config.yaml
num_hidden_layers: 8
hidden_size: 192
num_attention_heads: 4
num_key_value_heads: 4
head_dim: 32
intermediate_size: 512
vocab_size: 8192
hidden_act: "swiglu"
norm: "rmsnorm"
norm_place: "pre"
norm_eps: 1e-06
positions: "rope"
rope_theta: 10000.0
rope_fraction: 1.0
qk_norm: false
attn_scale: 0.177
bias: "none"
tie_word_embeddings: false
parallel_block: false
extras: ["capped logits"]
init: "normal"
init_std_qkv: 0.0466
init_std_o: 0.057
init_std_up: 0.0466
init_std_down: 0.0
optimizer: "soap_variant"
learning_rate: 0.00434
beta1: 0.95
beta2: 0.99
weight_decay: 0.11
lr_head: 0.00539
warmup_steps: 200
schedule: "wsd"
decay_fraction: 0.675
decay_shape: "linear"
final_lr_fraction: 0.0
batch_tokens: [16384, 32768, 65536]
max_seq_len: 256
doc_mask: false
train_tokens: 109700000
max_steps: 3511
dataset: "wikipedia_en"
Each number is 128 + 32 x the weight over its row's rms, rounded and kept within 0 to 255. Layers, rows and columns count from 0. Numbers have three digits each. The size before them is the row's rms in percent of the matrix's.

# q: layer 3 attention query, 128x192, rms 0.136, rows 0-64, columns 96-143
# k: layer 3 attention key, 128x192, rms 0.142, rows 0-63, columns 96-143
# v: layer 3 attention value, 128x192, rms 0.132, rows 0-63, columns 96-143
# o: layer 3 attention output (transposed), 128x192, rms 0.139, rows 0-63, columns 96-143
q0 090:162118170136141079036107160140117142118092088168087105106127117105132110119086148100156181101131126104168119167140129129116082154168143085123141
k0 085:136173080122168130072206131174125141099128165192159104099170162093086102166146168111091119148146130099115144128113188098145195124131120146123095
q1 074:088041184148142187085109115089070116062199094152112108076129127130127075146101163138156166152118101094199123188137165116172096156131118166138127
k1 076:120163102113133088083127113147143100106117167209191110085126146093155104143156161169088106168189106115091168103136217107159211184110107122156108
q2 080:097186127102123119085143115100138131163105107159100112074155101089129137119142107158114119197135151120147139137173168131106159151157116100155170
k2 081:130132111125134139102141084153073154119175160152140171079116134134068148121109177126102122154119114184116178134166076109131119138149136047071083
q3 075:086148125161170136093108066153095113125151139022198151151116113181093129138157105103094118108166101148157105122093121142153129167132126142086109
k3 078:112144186183142140063053195146154105148081092139166137153139062134134083110123076156153152082081106084183128113156107130147171118084158181143116
q4 078:132136196139181134112090150106083139128116081104152149160109111094197101125131123125101177097127146080136121119146070191135099196129124107127097
k4 083:123103135114101160093139136152098123131098144162119099146174161118185130133044136119120110093153112079128084167091044187120148173107150118137164
q5 093:098118140137159121116104107171080101148060090101160223158098099088156128087133135125138133094149144105130094087139060155093132097178113160096130
k5 090:144143089127117110087140122113141179172186183114136119116176159111148047130165142140117135181061149083142112148125010090106108099131107049122103
q6 077:153163132103124139125136179153147138089096115095135136124136099054112103138083091141095158121107119149114129175124097090169133082107126121106105
k6 082:071153131115117138083131141145159116157114216120115135209125139118226166130110110140136152078104147143168167082142168137117153139101114164142140
q7 120:108094151140133121102151153111106091127177126108127151167106086128075113145130118111144182140101099137106115133113089109169117103125113102095102
k7 107:162126201096083174104119182130075130146121121154060147176166118101150084135113138131083161093124063149094147149147130159174166117119074151103115
q8 111:170108157106186132113128128138111134157155104117151152139123108089174146106129131120108189114081103124110082133131065100148162136154020087112069
k8 106:140122089114140143096130142144108193125133172152185132092164141078142125103102143132111148150080109099150148152138098096108099136111071114141057
q9 103:146149159102164167145093159164203129172170075145111112155173081072136131113116124127140122110133091067157070119162151114142125110089099113058064
k9 111:139139160101197162148123131149105164071133123120125127170126197129152100113202131181063152180133100125159127108127123127102144068141143143112063
q10 119:168114116143108146037140132147122113139127117108130152185150078099136099141108086112121182138113116121099114149122158194094195137080157168180121
k10 109:145152116107132116110116115108154101116045111108161140162087078119115141174149109091084133185095039157110092128153117191102109136143092104104137
q11 141:173151110108147152116088168140178144158124135137107117077182063100161124095125130141089121117100102133153123143062166105155213136129160166136149
k11 152:168121149111158159142140131130161089135090080115160134074120075151140120151173116109109134157137081129159152119149187110086169091154135126159141
q12 118:123174108114130127167117118190140123122091058120060135124212083141210131080180111107140137101134183073175158142118139094107155115106187135172130
k12 125:132133124110151157147090095133172117111143115116156156100116076126136179088145136090194180168118142001165126110143116114083144093119116089174169
q13 107:121134095149148150198087135143152135131172134139125070085180100146143104118150141180135104165172136111124097131106156144140205173085145172072143
k13 101:146134101120164135175122144100126072154163091120155134078169140158198064117157118101149153142176133119113126131118190117082138116101140132111164
q14 104:154129076134161126117170073105160150102093126169144134169114094099194132100155119108137121111153111139134082108110149141072169123120140163186081
k14 104:163109152154102184126102079149176059171075132134154156102109089111138130086128128166156141110110127114130164062160196090116087142102100124107148
q15 104:157097142089113091114121118176086122114154160060147084135070160133120078135136133142096123142138051131066114113147078160090104123111114153175118
k15 101:136091166138131092126152129171032123078053092125095146156090106095139120124131109151081131099169115130139108116081050128122077092116173179166178
q16 069:172137165145151103157138141130170181117126159071101081086083153087151146111154125164118146132095131174125145108143172139141106135171159158139140
k16 072:140151099124098104103194089122138135074145216200183103126200177163171139150120167156111097109177135187132114146123148095125171158120106136126175
q17 082:150142113158132136154090146145180090144106080098113126114126117107162144142177114119106116112107108107125160108112128143111192140135096152120129
k17 071:138154156147130165191105101093167074124134110088118135139076114146156133113105069101189131143180105190181090151097114137113140123148183148143130
q18 066:168133147152110204129126141126115143149101116157138172110082099140134166141159134114123122118176112139083123135155140127131174120109093191131112
k18 062:170173149122126092166116101152102073085121117133112091084101142115133100080114095109136115134108168063103128140115138135172179144191183077146130
q19 075:060157124125149086123126127176092156193150108167130145094130165148116150082086107097150168127097125152119150081132074136129106134131130087140088
k19 073:182146112112136114112195147124123102098119207183115117143225128143084126154112181164053126164133179103159160150110088159163124083144125168139128
q20 082:149114112119085173138125169107112159183171094075131153172144144112121165140105170152149130116121138123126152148103174145144147172061117035167142
k20 082:194050144149107170140133148167140085115129134145067102128061120161092104085114090097155125092108115181102140126113180178165145087165179139145184
q21 075:165127113086074166119144156145134124181095116111163112116128122085116070142045156151109113135088158129071157143105146159195166144091128093160131
k21 076:132078147130074104107172146115117133062134135138127107198105134161126137116164072134127166156154150070108105095075146133199146141113134168132125
q22 097:150060125155086125110124135106044147205121086155141134170163121165127132166149080164134170139098144168166121131087080114128127093118103073136139
k22 084:089152103152151125076117123148172122069143120070104081206118100142174192114140110128118100069123113074200139106116172206095137141116141167113168
q23 102:104125129137110139136129159136120085171121071122078171139164136168152156135102138056193097132136112157140078109163123162101139111147136047092157
k23 104:213126087141127086105133167159140111140144172119033149144188204145137088100123190146138109086110173147154145133118158127203152144096142151160106
q24 106:169107170124164163084099142141083130107090186179118120144136111132142140148117046112092132145103084163148133147102071153055127068115112130159115
k24 106:110096174154115150121116102112182108059159095156067132147116120146120130166156120070126162119155140099137115097112091142190157076186174135103140
q25 128:115160127124116097105128123170080109110081137042178141165087105093120100122092113107148149135163150153104103123157086155134118103139098138133183
k25 113:117129132134131089034164140111076127101201197164084119123151149135132138105094115158137116146073090112099154166163107175128135143166079202142135
q26 101:078118102117161189083070095080155173143173132156098091119175089135125123141192158125114123119099086126188077164119128112116196169122145113129121
k26 109:184104124135146134110152151179149086109123105110130098114114093090065119164148126044136193176148161151074140154148186135131117098148187128142177
q27 119:128124117103126109147130121127109113161091111071159173079119166136105145193145165113069083146129117126063056161096103132102136079115117073141101
k27 117:124098120116081105089095112179125161067120094076142094141173152198120155095123125093119129114156132115123136206043087154156114108105188141144128
q28 112:158145077121120151137144110160150169109150131082066022185172142133112104136142126163111221156083115146142157151096164103124153134113132145128095
k28 109:088122173144095170205151108124192111153138149125078172099165126130137150148160125135161170107113101108186158112142137095157160192108149141077125
q29 107:148129093175140122112096088103099096084233185136114121126082137113082111142123130110098139126102129192130109137115057112091084166160205150178106
k29 108:169132084145094177144172100145206148078159187117122140159180111141106156184166147133123146146178167195089148121134156107132110132170111130090100
q30 103:089094143110172127121104070158081101092133152170138197170075145134113129090126128136102106161114109154108146153144109132068115144139173172116100
k30 095:166099149142081078127121141119118148115111162118098110155163153147142150159137104127122143109161138127116183109072156090181175135171151124138108
q31 108:128068094135121115074134148136167126188099127153143092080118139094131127113095099124124132127106127115132139130111118053094148109132109187144108
k31 112:162159139083081123225133173137154157138102091144130125100153131161097094124157133103128108163105106063114118122150139110123152128160112119194137
v0 087:113194163140143147189106128111176148078168147094050141187152101101168114098102119096105156163100125152083195141108099141167147156143206180186128
o0 093:156179085138152058095114112098118102122130129054163088157146118106151118115120143079142181108114136109109160114125121157136178163173109175081167
v1 098:113132105118129143162075140163128134096146154062046053158113182076056123105159061148115130121148112158106114110131119176067117129149099168150125
o1 107:154151073183161129133144192134148149068189117097070097115194150173107204130135097132119077129157140145160103164176087103126078145168148110134101
v2 079:102071139142158161100108132087125145079127151123158181167153136162093098138096091141136142065133106121164099113116038134136116109044100126137109
o2 089:126087126234104136085106166097129043131158175172171087066098130153077142187114095153124130138042112152155125136075093137088129096102130144120145
v3 088:118106218121148137145129139096126146100167167137163119147106127102086108086144085105127092118133163181135207147163182147167168084115127139134151
o3 099:133143169203113109074102116132102140139174085108163142176209152159103074103086168118132146130108170087155142135088123144144128176119135150164137
v4 077:166127082122124145053121095107117126138207105123129154127156160089120159169147173136089145176165149068094177115174092143140108123127133114164128
o4 088:133133138106131117139177170141138146140152096094125056110120084113186143111148122072145123139135105150123123233137071075154190122149111193152133
v5 094:095110136144109139189157116054145149179199151138146157184152126148104144150095128126132145133111175108138059106128184149186119150191111103146118
o5 095:126204122091101153153189094170124117113107120158101136150104084120104099161147139147132122140134128155110145069131132132052177174133148122140106
v6 092:101144100147125112104078120168157189198126164167172169120112147044112141143116167108137136120140130163120155130153125162105192104169121122134138
o6 097:109171168127129127159142128116109130132115142114140120173105161116145150112094136147131130165145179163147105099209036077179178069109109144126068
v7 095:104112124093107080174173121147158152143117111146100174104120116161071151128111162062123084107071142122057125146132190111086157107099199131104130
o7 102:182107157074138157081130150172145156073140140172166203155113091087153151160127171117182149142149196074059131135044124117172132189091159125131156
v8 076:126084191107113111125147126127134151143220174087090107095119110138112150116137197066151147115137109131071171144125092133086191120166146121113124
o8 085:140160186034114125131123139177137137155108175135116150132147098141154119148094196127134168084168153126208108144137101072069110186165090097147190
v9 091:165125134145120113111086140095080107112101116149033090137137138184090104071174145147120089140153111150130150128141150129154123117136124157100116
o9 102:163219137156092089115137130095125122079141171117109108199195156114107107061149123134137094059167016143097118118120133138137110144104140158146129
v10 092:133145094115085185126147105154131111142036124130162110213123131168208116106051106156135091100176089127095123141143138176086147152147087143124124
o10 101:085061080067094177165152141113138087145092096132083143115174150097165115127092148152171162128141072071097108114087184153142106103121107108136082
v11 092:147077123145166154077153088075069157092112162166104110142127104208083093158138130125077131114155088158181080132120175118156065116160121117117169
o11 099:134116200178187108130145120145151114132125103104142195089073132169110113101120106161163093066051094138101117114051118143112108140106134120145079
v12 079:176183120116106108039094158122117110087129127147081154165134074098091153126085106094097116128153134130126222144115131144051136117097106137105127
o12 086:174077130133088143078154134123135073117094123082141105113201092113123197168111087178100151145176097125105116147164130112172174156125065126124082
v13 085:100114127118091165111155097084090143112146091135108137148094102155078152100107091157171208156143122113123090138128175135123106078168177096126121
o13 091:133137157207052161121161149149132117114121187135118125180121137130114123124145104111157183104140131115093078060107144134124094176128117171117092
v14 111:139147113129154151146161200073174144078129240112100071147112115135125145141124112168086138149121143149091151134117189131162084124193173149177128
o14 110:099116132118163160054172108116157139081150124102099145148141127153045142094135094128131106099120111112129124163091169160098140206115137145124077
v15 091:134118118104129133160131141116169140116171113142159095155145152178099175153175196081086095135104120042208063111108147096110095137073157074064076
o15 095:168079135168108145113095142114076143041161169183105119145113095092127116136180124140100145159131110182124117073099112156051129180146135128152168
v16 096:188130084111119121072108133141145149132153112129079158077145186097127109172163140149110126062141127132171201137133079116112129176070109100104126
o16 100:150124152096095072143091151128103199153081122154124150108157124153114142143089161127081137170151110103127121135145097107163101117181108044053133
v17 101:121183073141126108084105152179122152146077123143091151124083107085092153120085125105117175052099155121232092148107056166119117159132133130152155
o17 106:155129099166165078157154120147157140096043175137129176166070174087135135152082072148068114125119161148119101164084165124176159129167143158054103
v18 090:075146145143107222137060135107179079173179172089142100158131132129135141082135125123155168167128150135079124114125119160157158158154098101154120
o18 094:120200085106116143130114081064142160117123145070087086169154102123175103161094103092131119122102099116146122104147145182164173109124060132108155
v19 082:176114092126090131097147128111143128132102158176199157127090133109102091187096140098098125157139116177065173127108103165131123071158103106116140
o19 091:112095194158145170172137151073137116191108149149126126116136153119124096156121123132168149170105136145125101047111106122177179107114028166113137
v20 106:163109087084092138133173159119134130105117113115150078174138159139091120121117130115143098138142122100122145119134155148095133144056162134118109
o20 110:134112156099110175172116148124144132195106078145122127134188149105137182181155136168126158154168153062152141162138163135105120131130069112102137
v21 100:119161102124149108143083123176107123103190059133111096151151100155206150115176130113109143209117132057131160125157124162063147114071154144131124
o21 100:141125142106115113212134138110134068091130116134138019197123200098183140099148139112182139110175130118149106101135090173157120102131163124180160
v22 085:160059159113126115132113137141122125166124130117094187117119119122079134084144098092151128053139112136136197143141144076169174177128142153161163
o22 092:153174161145156082106086182092110116110155140116155168098154192149079140099111067128173097110131139131144130146141137090154115140134086145146038
v23 085:164190090161141161100173184124138119158125139145155150084156139115091094176121128170126139109121157143133206124169139127198144146159082153120119
o23 094:119137188097113163156138138154101097106156121118107125119175133136128147131131137073151099108111148158113155098170169092115172112089114180168130
v24 081:123164183140144148150131156076054103109103132083124111190167088177126113106174110048086108107147175158062194142162163154170155113142091097130125
o24 091:129133115127128121103155140158171085148135119090089039161130130151150108100124142097150117071116090111142188132148148169144160159113143147142105
v25 082:132128166130089180139115109146206120168101173111105106121107117166130118080092115089147133100063124211160143146105151116156155141184146079108147
o25 090:138137137073178109133170102093152120111138124094128121165155088134079072070090149151152160162102072089099141128080162141131161134144150161158105
v26 095:106127141105139080177161144114124131122137148121144153137133121128116148102194148137137087125132144098100118137120127128141141147052156149135112
o26 101:102106119120057069092151163150106149125125062080163069129076158103103143108102158113098169129126163097124116182132124146111106176132162098161181
v27 096:136167106131101164168153187174186118047132163117092102205127148100058177135169155124127121117138121124132117147103134118140194125140128175114124
o27 103:138128172081104149137106099245122155056121144082099059176128094109066086109142149121095119091175151106123126106122112124103154121159141199133119
v28 095:121107129126113080106168167164084080139130126134154146061133142132075129132102137149128093118141109147112111121134136109157145159100068133101154
o28 097:111157133105118098141100136072187133094156166154128114110101145153144117114149167178127082147136083110178128134138108098142154104095084138081138
v29 085:126090135110150105144125116130095125053104139124079131125163140131088128093096207089138109122142144113121198128116105117121136140150144129146134
o29 092:148127167167123074112142121132109107115119116160151114126112116120103126144084145129138060167139150091153120172094112183149163154178155122122116
v30 098:157171150146106145158111132125146162190158090124141085177114160072129140101170162136149144145117127136115176130185140124121114121161054138090091
o30 111:122195176130144085170086131160069157166176116113134077145137148189116118138142125112165149138120106197129126144219104120136172113108123116153102
v31 082:135072140108124140122073159138178173157109144107125108135152155112224071089083164146151079130115129113076107155101112140094132070102151156096085
o31 090:088097100030060101142096156119137142188141104088111070099178159179145077132132103149147082126120118119064145176155188162136146113141100094082142
q32 129:124090166095169106132095109173144116124116170107111099059135183166112130096088109162149099090122102161117109132094128130111174158134146139125116
k32 120:131120124077162165095143107101147136179153135084152166142166166121153165136141131150075173148109080118148120151050115150111118169130114117122101
q33 092:131150130122093165078137115071101196129131102137191163161109086089144091107113138124126197145134070113102096143101113136125156153110131085086113
k33 115:138095120158124100189116154150143093072134110174110144081120125113093188135201130145165100115201170129117140094186117105095146103137104110136158
q34 103:168061105168112101135151141103143108104149146206148142088116124146114111155100141119119119149164195105200160096181167126111118104164136143126167
k34 118:146181176185131105095102096158128122124094142130083150164083125100145107187107109085156075110148124142164125111184146163150135123090158125121154
q35 096:103149083126096135164143147090105181085182173114110120165182136154137169181169156159096124186117141096069169108130161099132112132159125102127099
k35 086:198114109141107111105154095115122126140163083178065122054127113103141097103110143154143096141167104113177097102193154104141081196162126152149211
q36 092:147085135105197124117072126114131128141214141194122141115150095127113071099063096200136102117102125089097133142095084114123130163108149122126168
k36 098:102107102092128144095202118118086160137079139055155166125115107177144127148152146128083132095114082156173136139100082123118136143063118154132096
q37 090:134184111102104103132058109134170161152143083163104124151157111091094142082130143143051117203056102090113185130162161142156145081102170122122097
k37 098:143097125065130134094159131130127145111145128125105099168164105131109087138087119094084169103113104148133075145077123088130133167101100113122175
q38 105:144179109135110111168130117122111083143211104147174131050128137126088176116148158081124149099185149150146112132127139097183199120145180100155159
k38 088:124113050158115110116082133149128112169097118156125161167086142130118043122137132178152082154147143117139107124178152071127104137142143139182176
q39 087:126127101150167157084127040156114153096120085168116094136180108120052130112149086102215111076145122176094139156143147133088124173091092106131127
k39 093:120110128133147098124126141144144101077135131175188178141082131153153193154161107121120074158139172124187134066161074159116157180145151149141145
q40 108:110138117177107117155098096134117101085132113180108133118110097095097147202168150104152125164136148118153188083204177134159094140163103132129134
k40 206:140106137065149173112168158109130186163162150071147097163156129109120119111109131138103183163066085145091107174070103105114110138115081133109075
q41 101:136156131120140149111166075139154089097155148104084139140085116087183116109104107096177141110019125136159115112101120124176106119082162144114182
k41 106:158122158199097110064130184075148120121122095175130170109133134134122163181089111132094098140138145150124150102157181135148131119177163128140124
q42 094:094161102153109093122038185162131124109121108081115164163114174139097132159086130146136122130119125180109146104108134161160146130120159144068142
k42 086:152134132094150114128155099095101106138157107109073106127159130123109101092189145151105110119138081159165088146159112143094131089081135125106096
q43 088:060119109101137095091111093158128089187100140092149081184126205170087134094102123148153086185110174099098196129046117140112134119113112170127112
k43 086:156120108106160112078158132111136141094081084148131186137135163079122109127117084104096150160069137103169134126179114134139124073064124125148123
q44 095:137154143092145153079108103174149108119183166139121107117144125085129155098155116190121154209107047120117156115151140144120134204096111169147199
k44 107:165100117163095121153110130106125105128145144122082112172063151113168162185121110083168059077151181149111145088141101137137129094209206137093174
q45 103:191143088147093102095144142109149099140123131125157078068113128110122121148140127108152083134140144173045130111126153126128129089083129127087178
k45 111:096108109088154096143170124111121163145094171090109139103157135156136143139114123184082133131131079138176108164137102120083139167100114127126111
q46 092:107105140129124139122132112079122132145175118137160095147118094190139157094105160135139154155147154159135164135135174148094090111128100068088094
k46 082:168136106138093107132081080181154129123155112184113153080118163123098179156142111132082104132140167135103173092154125092165077141113121140102134
q47 111:118133137092157150101131111139139191106101177065155080165119125142147126072103170116107180141095113086112148169063082154167138151100120122128052
k47 150:120151111213129070131122134114103079107137094159126155086107149138099168128117124113142074103137158110162154072208185121138133079120146105138184
q48 114:141121091162153084129116194067115111160122067208051146130120097134110157164129133111114103160137182121069109106174169124113141093164133110132125
k48 082:138164137130108111146100112165096128111131133096051083176124123144120115094069111160173067191178083126142107116141136162127110105086098168154104
q49 122:113102136082171136185147170162093151166092164117178124127114153167132119057068116119138145091090144109142106137080111117143147126119104119160117
k49 107:134092134058120167101149106134135186203147154099124123130183108096145098128147128093106189105091047130126120145112090102111125161124132081107107
q50 095:065116094095115159147169117104159164131165124127108093097162104136124138081102113202123145170120123177099198106072145057084079148125103110163121
k50 093:135141091151109119117161169107134110069123161187196108148115124093114154153103139129118112148120141098156164027151145115144115132099118184078093
q51 098:115161137107140130129136146108133136139114146028155116102153076127140075099085098129102137142101096165099117152120153138073139164119116092090092
k51 120:128086144073138127115156158105131174105177212101151128157122146153101138139131142146106149159095101167087123184098102040110118128110130130100072
q52 095:071147144152204121182106149115154073150186125043124110124106146138106146127096132110163093092134149171114129104109168150178072142174128190107110
k52 094:197177107179083080136147173069087126158180156187099139127137139133134132104137123141110067134197096077175129084136124087084134108100171128131107
q53 095:070140127114113186143169110153083156159121179143184143122074114147166128091104092110150114108104089181176146140145076136130116150177105166145088
k53 089:193130142098143112106113148099158082163178100135146136132124106070087109116104113120118212143090164081098136154120134085105111131093080174151097
q54 093:115095198114112091125143143115106113184126103079097114148174115148124185143093149160149155130122114141094180114105120126148165128101090135123121
k54 092:078202085089185208039148097117078135151159116156101096139125120148113109072187183105104134151067115139139122150126072102132127162161119130119110
q55 086:150143082132170075087130105057117123144131046174082111151132102127098118136145115120075183088127164192114131146142156074183149175140156079144179
k55 092:183123132178111107124098115211126066169126105073131109092135085165100144135162132112111103056158124117178137148146158101143150078138144130148119
q56 109:113144138090169118097135151126132173125104166079119098177152152124158069098120090118121145124107117170074060157060126138133135108105104170140128
k56 158:132103139050139190122181137129142172166132167106104099173138090100140087111123150157113183176084075145092101193083092113115109149137076145132084
q57 090:072106093148149090096173157165208135154106028136133170070114087165220155169194115130136130151136132164109137098121122130161173082127121083136183
k57 088:140161148098098131180075093117127121049187131082121136120119162149126196121148131173104152162117125119154141154082119128105088129122092075135048
q58 094:143124084121082142137108145159156079153148080158084160083129119187134152116128126138061166104143161161074113118188146137107163155075080115123182
k58 097:100125161124115200105131110122095157145085121085168093186155117125144103099112150133143133104128078125127106160059123115119149188129126174140063
q59 091:135138136132136084189072147135168093139197125088146040054133120162173171112188107137095127080144112141151116123145145134157138137123093130142139
k59 086:086128094146141165133053115109134137083118105138182137240158128139148133086095129143188154108122156072093142147178127134119091059136106107116099
q60 099:116122099143071078093122102103199141123151114200098104103113077138118108133113141117161158124127075108110081106124139145150124101147158121165168
k60 093:127117183095170099076131137115127128132104086103087145121113089120155125090047132112124117106049115141105147132144112123100110126106142110190109
q61 093:109095099134146169158093102112162142107150190124108170173151083114130145145132227129077129158125113107172140139190135132149138162122096184129090
k61 084:151150136103068127183125158144066154154141098115134175158153138172145150129122139109130162064160093064095126122117073086121111128150150138134116
q62 093:051125123144144131122042121117128106089077083076126137106057097135149184080133064158114164104150097112147125120131130173167124157144156100139135
k62 089:133103091085177150126165153094159155179116174142104059193115135148063116170159112104102126135121079090117114132112132119118113053077118140076108
q63 089:134075163071170118119166141068142100089120194173143105098092145127136128084152091102157068152160041144129178165087132173135079168132154107128160
k63 092:207085118162100131138096121148154106144130096136165126119134121142121120185140119118142101073128136096142140084186177133103131155078161113111135
v32 109:100108134127120146117144128160111104096177218131069116128089158218104091136115137089110158149139136141118142155095126132102133078159177162140138
o32 103:102161175119128117175136125174107126143141157104137115135128175116139116105146112141135119039202139092125154129160061149128145138118063114135140
v33 103:108111115122146135148101139114086101071118082136139120147145147103110090095162088117142099155128164098090100152159146170108084126134128071117144
o33 101:158145077106162171132142124127112151039159170137127146102107082092101102135095110126075122085171116165107120124120151163157098109119110124122110
v34 111:160097110116132118192109205122142134192153074138108116090150145150093144106189165153133161179125139097143097085106151072101193170205070039126149
o34 103:111092133106127140167129084169124062119122139129135150137148233174090100111146155111063168163123188119174092175098119145174127130130142163094161
v35 121:153145076143146087167163109107161104103071173137170114176211129169150112123155198097101098148108144109151109122119107068156121113130142083189104
o35 108:136103083154144121175186138121187130057148121132087090170192134157123085128115201113152112140130120127131083013119149098144149124156137090173092
v36 123:169092166125166129148170165154100112128090136142151107166103090102163185137078107151140160068093141139105184105088129110158170146070144167063082
o36 108:152163128179139193050154163150101140125108136129093158177121194095186121123105140109129123123107141055137125122072189194171122094091148199117175
v37 112:157102098128085133119147159142195125135124168084127136117090123102145091167125199169117133101084149141153107067063154110109164128102121125097096
o37 107:172139176126115137164158109153102067136100091125209171137122188123153105180143184141135152160120111149094127105142176124122150155098122174065116
v38 117:097122129106133083123192159167094114108127181163104156174094157074145168173182126151142149159127111182126156120164174121068177151148080111131135
o38 111:101145175090119116185137173116105130081187113111139118194104123086115149151128107154126131121129050120132114188165128168106098206090117135115086
v39 109:225163141116104125183109103104149147100128117038089128097120102068099123163112090114142085078172096127060081103133152117129162167099129135103149
o39 103:131100118105146046120147092131107114110138158068135141120158107128087119153111161097197083151100161061048080028092112208173159135106153133172117
v40 109:083121103120110140185126140157147146113072112137163057149143101131185140065101119161145106086151177118140153109050152110148124102139107115127071
o40 097:140150138151154111104136177132120162129108092150166119132187097100128141143114142103150101107119121096117150078161156088141117124165153161079144
v41 123:160119153108141109177069143107108151070136148099208097104125190093125124162189133165109146200123157112161128104165097125103111084104141079116108
o41 110:110136130093112087223098127146099205087103132117148100148086119114093099187074093134027062209104104144163128092128151145101123082092176089161167
v42 126:170145110102155123088064139134167112164117078129125147134138108128121130149153100154142125107108110105136126119131123064142139149117120047150110
o42 107:080124155112171137186123159199069098088146126119107180126136209176137103125119118167198127109110130167164110100087135150104088076110137123121059
v43 113:085150134109152105172074095147095153156148128094139149107065115088081127095159146167155137195141091118115126119133184140086135128159094137107120
o43 103:120096062108115096118060083129146136069177200113102108120147152128144142147119080162117093108129136158092160150138216158098137151144127161087166
v44 112:146166124118115098144115156137096113112171134143165129069157133136174151165070156169170102171150119116137181138112102109133110062095131110086100
o44 105:131164113105151144158130099142077090096099026129128124141082160145115078108121076100112070147136152104106203100194117109131089052115131131132162
v45 110:111104089108107145105121044109110090141097137102102142108161205160154109129168111102099125095115112139223080162111129092133146143048172129154208
o45 107:140118128107149117162120085134171064088107154106137140055148116109132076094148115138093123097137150163152081092092126123059129185186105110118130
v46 114:166183147125072110119119131120131129157123098122092155114147121166112152115124139140120131173108137123128139179131087083146109094161143152199165
o46 111:112142095144078107135171177086108173100171123124221067113136169152192136107130132164176130159110144130110165139134127130130139145200150151149042
v47 117:166162138127138088117143155116159089197120158124129149038160133098073130132142117135092125142130126068115063139138177165053160092128125153166197
o47 104:168129115159146090149158119135120133203139135047090089105103114108078131123141124117095166153115085046125147083194119161088118129161082106138108
v48 118:152153087136153076085084105174124085119059128098144169109110113143157131151084078119116076084164163160136155146160189171127154122076102104151210
o48 110:134125156078155065160148132103166084150088196066106108143077102151113133115148136141174097098146124127151145096095173125116118166118109099178146
v49 110:112108099131121102120146119152119101140157114155172157105133094123131124158135056196112112182097067110150100134184072087110113130073124134240168
o49 103:118104156137112169187116110124181186092164172180080142049116114115110147094195077114143109130148082156115168143108084145098070135119124129101124
v50 114:128145109105139125123148171125100152092105092110130121194101096173145068100108125200115153104192118098140154162098073131135120137156055126142108
o50 104:154096131109119164070131171075096097088183117185164145135141118129135074114142127147158140154123118171154176151080130086138099158127101132082115
v51 121:186196152116123142095130102075164202074178162111107139129120088046143139100103180145132122102079175121188162125150165150123132097121167098152100
o51 116:145139127108094133139132069102137132114148117089105126139178113080135123151123137162170118130154130132197133076179181129140139135117156176139134
v52 126:112182190157123111131102097105110102110133175086099121131131092155092116137071115111115105116141124170115153218153101182134111166117143085104139
o52 118:133129117143099150121178160112095190123141126140092090180132060145165099115128071130141130169132142129123146117175114110141157143170125058127075
v53 110:098155119133175064137137096138166143150115134099064150126145093094234161141119099155150097126116070116134139117175097053127131142130109156189112
o53 103:121127119151177141158125078173160151134103133177112153067157174150152155103085126151181112121064111117094133048133093124097159099133116138147169
v54 111:067127130110102176168164081169098105126145158137119134133106222215139134131199102180092133089143111121124165122115093110201096134119071171144155
o54 100:092118073075130194162130121064090160082080130191080141114069128149140115115129075145114170063145142127125166101119081136131112182126145140163153
v55 127:106078146120096133151141109161180132103144154122165106152110144091144131172144150155134079107104096165106097123129096098192137132162074175108090
o55 111:090115117107135149153084118124136057163146115139097116193112112134181105119082088074164088080133118170164109143132111083153173172132082180100102
v56 122:071133106117080146152159143110087161117091091107116087132135125145097141143162152140120148145117107140123101144096144145123132190208157098149166
o56 113:124116103108168123137110081101165097157107089112157140114139112174117142116122086157146158116139126130197127235105113143112170186129140132152140
v57 125:081098099129120127157089110087127118033142208158181097161119165117140150189091143164173117108141115149085162106126093167108061182130155167110072
o57 111:101152117128119098133036146067064133161074108145119133161173074134118132127134125146130156109177102144086112115120154139175101144105152140182170
v58 117:142192112122121106118096191102073183146083064209070099095113111108080086129133099198103131130113129122087132176148108154121170107142131145150148
o58 106:098151113117092112147090131147076204164120142133094180129137081103165078131175163134105080138162144157106105162120139133120128056109166111130151
v59 112:122072103128121123100103112129076140194044062131101123103146125134108138138133063094152132086143123151128080158137074114134129082190135064164147
o59 099:110125089131149107089177099189090147154176137130115144112091060155134164102065107094129095129147131091142062147128078093091152080180121068095100
v60 108:100150152112121050094081105113109098173153119134123146174156164157140088169143090149130124144109139136170165171097134089130088136059147144140143
o60 104:134167080125164136116088131074142128108112110121097101138134098137093110100124230130133172136152155122089153120122117087107109142131012146151161
v61 105:128080146120086141133129070120090134108054163152081175168128130116202117162104100099148139149144131158179148161120108113145148130097172185221156
o61 099:133167148070140090134080147184166197076045177151108122107176063117140155095115158205127162146140219106160115086122094075183139153160083179170109
v62 132:105106106117119164125107131167112150060194125189149101146190129138202163137152205184175083110147116118134122093115114133130161177124089076090076
o62 114:089099152102129135099095127099166049093102137131084125152125129102120139164095095127144149104098189131152131232098135157173106079095173125076153
v63 106:120121107105123127101178140176137111097060164087123170139110149154120150147165137094140138144095127118112121117105132109158097070116121079133129
o63 103:089086124121163091135186148128139092135106152126156154080126109143135140117130123077116167147170106112102107055138124106116123148099126132132127
q64 080:145158194115129081094116164171164116156063107153126142162120122143187127116176086128138127132143089143122049135212183148144132139146046122127120